From a checkpoint of a small transformer trained on Wikipedia: vocabulary 3179, biases.
Each number is 128 + 32 x the weight over its row's rms, rounded and kept within 0 to 255. Layers, rows and columns count from 0. Numbers have three digits each. The size before them is the row's rms in percent of the matrix's.

# up: layer 12 MLP up, 1280x160, rms 0.0904, rows 1076-1159, columns 64-95
# down: layer 12 MLP down (transposed), 1280x160, rms 0.095, rows 1076-1159, columns 64-95
up1076 100:144091164054109058129172186118126073146093121126211118176136116124157095072136133151118138145049
down1076 097:128069141169123175156117136124080095092136160150098116135123106176134176122174176120137077144095
up1077 093:106082085099058096161102122179181106132081167077137106141185137120130085115155113123133189098146
down1077 095:115106157098135145125170129172159098123155120157129125135135134102169099093139103205184131127143
up1078 102:103132076143083120120105181115125132151130144088142096177092070114136137148130145160134096133146
down1078 105:112122156141153158146136120183118082106173094152129143110090123110141108108143113078087124177100
up1079 101:150064137144105132130119135156118107082074152119105149134144097091130130097198036125186103099164
down1079 104:153205108133128085178125128093198146110111108120174087122142153123120107099097150139090112115121
up1080 104:149134127098110121103122123114165088147137150108103105178091200118159127111134137132111182063141
down1080 106:163137130126101073100179092166092116160097180135107142132156117175136079155138098108118085117087
up1081 104:169101148103150079064114160090139140156163130159150115172136141135158134141124115110096177207112
down1081 104:087136106143117080191173163078118078114147053127160115099140177099123125085179132083130112065064
up1082 093:117079139138117143153161106148085175075137118121153062125158182145195114127156086106090224187083
down1082 096:113155137095114162144112133127125129103160144140128143061117199083116153162107188073209120172174
up1083 105:104109123137117131183144154153077162135154184080119112098112102153093073047156126127136125122159
down1083 101:136098126095135087152072144145086036133129203083109174115165150101100150132136141158120135079118
up1084 097:140141164125122112138109125121137073144126124076098132128190158134168071191129080110113157152100
down1084 088:161100159127110132160129070162157096121084139104121081082119095102115126118117132104104072134108
up1085 098:140156149114097150116151118144167121147129112099122141119182093113112060115134087063082164103125
down1085 123:141161090169161144079137198138132168127164137118120106176135119120123157101200154108155121113150
up1086 111:164130106105133101116153140099132131089119149134128083190102113106167160109090165123121180165142
down1086 123:131117074044163185132142119110104109121170109142069114084186159131082099099122122087126132105129
up1087 092:119160151189160086107167145103045126108166139069119141187086200108141149159117062111149094159099
down1087 090:096154189067088116097162097160220177121152124177149121156154098161134167127149134098117135076090
up1088 095:156080136175179158103169168097156135105085101088158044078128130122162124118141125116146174125135
down1088 101:117079120163125108129080152100108122085140076177132110099166111135161063120148156145129110149131
up1089 100:132113129112106133105177119109120161167143072110119123095176129151124120125106113146162126143157
down1089 100:124091129070126080118092079099128125102143120167132182133108164121094122145130101085112106158088
up1090 101:165155118098098131112122193137109090129123153093124155143131072051149109116176149140146146148093
down1090 099:133110129098139123128119084113150153166159071074096159099145147103110131127081089136112137131181
up1091 106:119175123103078135145151106138144119107142126106145118139158133158085118118127117109088153073170
down1091 105:099129110056121140162114105117137092120162115189096113125100131084138138134142135112115135148102
up1092 104:169075123153064133137159118107134143148156174146123154170105099129116127124137135205160128128107
down1092 108:144122174126162145103108080022081097159148141146122154127102111189150167173132141135122101150101
up1093 107:166147187155129179142154083080110113126164122109185153157137165127135093119130126087077101139167
down1093 103:148132166117101132085195152137095151175151102087124179096143134150115101075163167155105117121153
up1094 105:109095158131155115092157099154142112111167110144110095180151149122192121150118098142184138148098
down1094 108:138118057115129154091144107141091132111106135104103151122180098134149126169135100151124145122091
up1095 111:190131143069103106122162135163114102111105148131175116170151157173187144123128144142126166198078
down1095 112:157134167095102108086115106098096128173173141092137120219051121171109172153119110142103140093137
up1096 096:117162115120095078107137160127120130124195112118117049061141193101193089122138109083121179124130
down1096 096:126125132115087100170095137110095140154083120130147198137069164189095078084156121175107135120122
up1097 108:151093071150101154114123154132149118192109120096064060126125091113076085119168106139148064150173
down1097 108:132146159111118188098173145175161159198099113158150102109112181115108153078174102091153122091093
up1098 093:155140123145150107192194120098132128114092151178156102183195110131193058138125148153087161192081
down1098 093:045125147079187087106113105151146142133109177128177160068142142135141161120141141113149159133167
up1099 098:118122107101104160170113138086133122088159159081112116117132104118127133123120077114191105126069
down1099 099:142154113123191105112149126192115084103168108136144130163117151153111115148124121152147129114085
up1100 100:148134096207102103221155135173149138058120151080115113183139145111115086031154075117129168173168
down1100 107:113145086123117117203139109199113155167122081117144140143139082144191133115202159109116095118138
up1101 099:141149147118138148147137135129106093168105137118158092092154121128162120142159096157125138105090
down1101 103:139170114104140149147163097125105155138132151146090095126094150123158176143143087171131141117119
up1102 099:089117103111076154158126055083156137075170154151158149152183095139096086103094124094104153162111
down1102 095:139152114168162113148079146122130191163135138120153105149095093106146127225189135151117119122149
up1103 098:182104083148097133149150146101169139128149123117173107129097132149163181166156134103078128116117
down1103 097:090127170123094110120098188147098088116146117066120145115129115139129126069157122161159084092206
up1104 108:108108117156075132146145161108148154119152149105120076139139095078189061116163075180119150093103
down1104 113:101136121125126106164174092145115116193176085106135114160117088121124143114106106109170100071108
up1105 109:178182148084130144151156172161128114111145131074186125107161171098140097094193164145140157137174
down1105 115:132119034181145146155098093134151127160137188112158142110137153109120094189076119122127155169174
up1106 105:120124129151059159161129158023096163117133177074117145162119142155106094101137092126187162187096
down1106 107:166125130096131103139061116112118135109130150222122140101124113078128124112094135161109107138160
up1107 098:171093092122103131198124134112128108136148139068200156124153080099113149088107094152110172196137
down1107 093:121151158128067149183101106135173087077250128185162123133120104177098170140155156141142142144145
up1108 104:140111101152086129138192136093095117170133079131085125194076118137157130110117144117130062143151
down1108 102:114125120146122128105153082109088148080070149123143107161211090091119180106123184153173090096104
up1109 112:151118083122115087155140141146148151119163128168069116097150135061106134103122136131088135209190
down1109 120:117159179118097155139095124177148108051115131109063131171119136165060146172136074107124133136145
up1110 101:104102095118141118152166135122088118140164081133128090120122070054100121095158131128134177132161
down1110 099:045189149117086113086148093121164069175136132134119206086170112132122085112142157129166125136089
up1111 108:092101073144119142090137165120111087106098151136182110125163133104119152136188096120151113135132
down1111 107:074102176133138141104192103130075094130148137145149089118116096138131157137099076150073100136099
up1112 109:102180157120117114156162087174101143122116155135145077177157143088090117115148102109120138152176
down1112 118:134085145163108118190166084155135131118136129138152128068121073072145194133109127131178053128109
up1113 095:121136113092134161170137104134096085129100176127152124097196106104157140131123148150128110107144
down1113 097:078148114106074138115177100117157138110109084164157112145147129166082071115189146095093137180109
up1114 094:140166112085151131130134164129137022124113130159113109155135189192146137166093120122096197148174
down1114 092:137156120168072099139139121175150184099102143120155160119135090103148126150099092119113121138109
up1115 096:048113090055155156210157182098060139120123116115127109149153086129092108135094106116039118167129
down1115 096:173115135142134141076126104217164102089110173162099164057103118174158127114179127156145158148198
up1116 088:136129148115148162162113089122061113143197140068099126081119109094154072111110074172082148121219
down1116 087:124106074091126112114093087125190120139139126128183103109139113103144163162159160109098126130142
up1117 090:151136132114110095117108185144088086110140165130125075054161158126151135116137148153098128117146
down1117 085:161105089159133105154103119130239148148182150210163118135167180114115147113114153191088141144121
up1118 101:139132132171148150107202158150104091090079127141132070136114105158178080081172073158087143139139
down1118 103:154100138134149156109107130085122162145101153142138114144119129097127191110107128133126123186125
up1119 090:170140078148123131117103128156143161134122131136118109144213107111100126078107107170111118142143
down1119 085:154154086094214074152109096092122170119132145214090148118137161089107102131098098104136159146107
up1120 101:168062134122129110142118113111078107155118134106101146156186105129101068189077120112088125140171
down1120 099:128130139134097178111081180143152124180167156091068097094126109146101157127070136107132161129174
up1121 103:132028207164106145149071148133084087122207120127111131128156171114165121202156074132117130190169
down1121 110:100059154117131074133094170089105093154174160052161137099132104178113104140074169148109130151165
up1122 098:112073091116166076091071150101142081146166177091127097166139132107097102127063092124102135112196
down1122 097:137097144125158163086110151076198075093138121151133082132094144100119152192132132134136190091151
up1123 092:150156113120112127152147125117080156139158157182132163142133028162043143158166111172147120143174
down1123 088:085107140109197030137099080136137137104144203142111130083043167118164110097095111154097117143131
up1124 090:086095177111154096153173100141058138157129104088089128147126159183186145124043152083128143120146
down1124 099:152147098143108068095155139147162064156155149224191096058138140101106144081138110143151112111141
up1125 102:129152140146129071162122121194148192075195139100081118192106162143087133115101108049129123143142
down1125 102:054120054129162080119102129111148111107178164101088126140135103158184145206098154095175096211132
up1126 105:133193094143083154131144141076156151179071178091167122108190123113162073104166094190133179120160
down1126 109:135148143095147202099116149067129144095129107221082125139174102149089204184144175113148091103210
up1127 101:096057126109107120141098177091088085138125172136167134102135149158128093189159128178116138099076
down1127 098:147133183160098070091125137114083207150141184148108124130175120138182121087097149099119116136084
up1128 086:175160157032107051169128129166106111124138149095049117126144144142134085103133124183137102116119
down1128 086:137107093150129166168111096144143106129137153144156136225164115097115145142121170118107098117148
up1129 105:123141120175110105175138113091100162065205149067110123083156131076126104145101118150148156135180
down1129 107:144158116078105089170094098115187154078180112161083067104131113139074143056118135116102090129126
up1130 096:184062098126119113159167165113132125126099122055149126171140122072110130149146123136167059090155
down1130 087:142111099153177162126127120164067150151194155208134084084138172094091142114038176109104116124136
up1131 098:122150161097066125146087115122066142153085125090159124136141157096165116135148077119046109140106
down1131 094:108118126142178135189156148111130087130153104139152097124105052098168096107140111155147148062137
up1132 099:143114123091097089139137172096141043141176139187122072199085116109124096156087133097117158184158
down1132 094:087174128155162105083080090169109065112150127142189121111092090164135046093089164113152099114148
up1133 091:105125111129121131100129070151119091149181130082114095117117100070162067118120131158128137144201
down1133 085:076091136120147093108125067077139085116124097051149131120166126102102083185161138165134078106122
up1134 095:129116084123157137145125163048159115103190170081135129171157135149106085066156110145141156189186
down1134 097:109143140113133074192148098181081127173169103204143121124142088113156163096064157192177130075091
up1135 087:141141113122133132130147152144101125132166151093160151166118106089144146144065083125147164155142
down1135 092:136132126125090135173114086125140114123134093157166125139125148169123090155126133162058091133107
up1136 106:139131152109124090150135135126116146121161178140128111177166143135159108112130103125110157108121
down1136 104:140121200132055139093154090121117146096174080069098049129101148147085129130177124137129118110133
up1137 090:171162075082071112116122115165205116131118103073136131107135090167096054189181132144108120133107
down1137 091:089130187132093132120107081157104188146170098102116111094079118134116150126079125133095085130117
up1138 109:131131163154107056126123119118122174129072185100141137149147126138135103144133162130102126176110
down1138 093:155141135189108124106065151196134141094130170164145105135140146148130155152155152116111180119112
up1139 109:130126148112129097130160160099119119121171151079119108123082120110154123130168112120140137180072
down1139 108:073123118062133120140182105076133115139158086082110044101126172125105144135142121121127113118095
up1140 105:166118093189112116129100169119120110175114147091078120112138153085116120126147090121109098117089
down1140 094:112146132121123157100090122124204127153123117151063137167129118067078083145112076102146130113137
up1141 104:110098126141141141088137202082095122183105114122100070123197163108114092104189127181179158185127
down1141 109:090078147095150082103109107088132080108136098138082126102113130093145130107127072084125085098187
up1142 094:198042092107137151087088164107119162157131135088127129139148156139096104100124155178128187202097
down1142 096:161050131136064106085110089118150093171124179140128104124133128178169189125153131110137134113145
up1143 096:108174113150163118178178116103119140140155168116156115134191163161162104059128115084143161175199
down1143 087:144098086122072133111139110117132139150107135101107142135127089130119094146077124207098055135121
up1144 102:184113132146111122081126118207103101093124173117110086093166102125162152109141138136138169118113
down1144 098:154097092134058117164131113122125110182127110085107154087142193204087092103124159140126141184084
up1145 093:147152137128150184130127082123126141170114142132133199173140099138097103174097160146140181157214
down1145 088:088143149160131144102115116151151150077120166173111191085083150126102060146099151158134150142125
up1146 104:157158099064132123110139152125102091201074189075112130107154154159173139136141142140060160131124
down1146 114:157109106086153163120144114189129126046172125112148151139089141151178115124120096115087120101142
up1147 100:119192092075167095118131164134149112176149118116103092121185156150110076111125125174162150151168
down1147 098:097118141117157168199134143096202147140184099135147122079151094113130133086088124136060109119102
up1148 085:157157057113174169131238140114164120164157095119137112160130180155120078085192152097152127123165
down1148 088:085086170139059089114034102129133139099099200155107108128160101150154180168101094148138107091113
up1149 102:127092150104106117105139117121111176087211144088098139150145175065143094142119078143117132160119
down1149 098:110155113138063134131165145151066154157198167151205122127120118119190054167077088176157159117071
up1150 093:152098168091198128177160150116087119150130161139142102100119134119157103114099144166039156160096
down1150 101:139056125115176081163143092088115127109137113134175119176116143164073179037149116188119117089103
up1151 096:106100150063137088157143126073090162133121127059148157085167184104119119106155086162109177117138
down1151 095:091112156135112131122059139094102111156126090094087197117086118181116126147056119158124094136145
up1152 103:161132127107178081135138129157111126097123127103076119127151124073130157135115080120113118141122
down1152 102:053081150104068110130149113177164113166147092102143115082109123133201120120068149163147171114119
up1153 094:135136141121127112142087127111105155120184114104147142098168134094108125168121125137035138107104
down1153 088:111121205124132124147104173154135069125144152086143124142133141101149152158120145135163108122168
up1154 098:115113086170118086160142187083112096154218134128123108159136047116139116125154107170145167081124
down1154 097:144098173086171115151130081123154160125127123114115157178095166167150127104128194080076141110111
up1155 097:082104078173147134166159144141149155096146140121161148189112151105145112090111112104163168155126
down1155 092:184141068151122151169126155112132117171101112169090129135188158117190046150104107113076118199148
up1156 098:083143225116094157169093076083119122097113127121182128100131143164116145132151091122160098162135
down1156 096:133094142132167107090125168114159133113105103123029130194130102083116131149156143168103154101166
up1157 096:147123107138132049193125157154110115161062130094110116100157124125117107125135080134085174105126
down1157 091:164151127120177127165121141192169162124121113178109152064124124170129162159120105124122142176160
up1158 098:161125114164165119127143118141141063169105166112091120093160108083097127166100122125140098127080
down1158 095:164157115120167163093189183096133053113154142148206127204082109132102123154118122100106174092144
up1159 090:134104148170099142159119147120071067114149194148139137096125126155106129175173110115078152159165
down1159 089:153162099137144115173111133078172115139139131084068158128113154168093182121149161143113111162144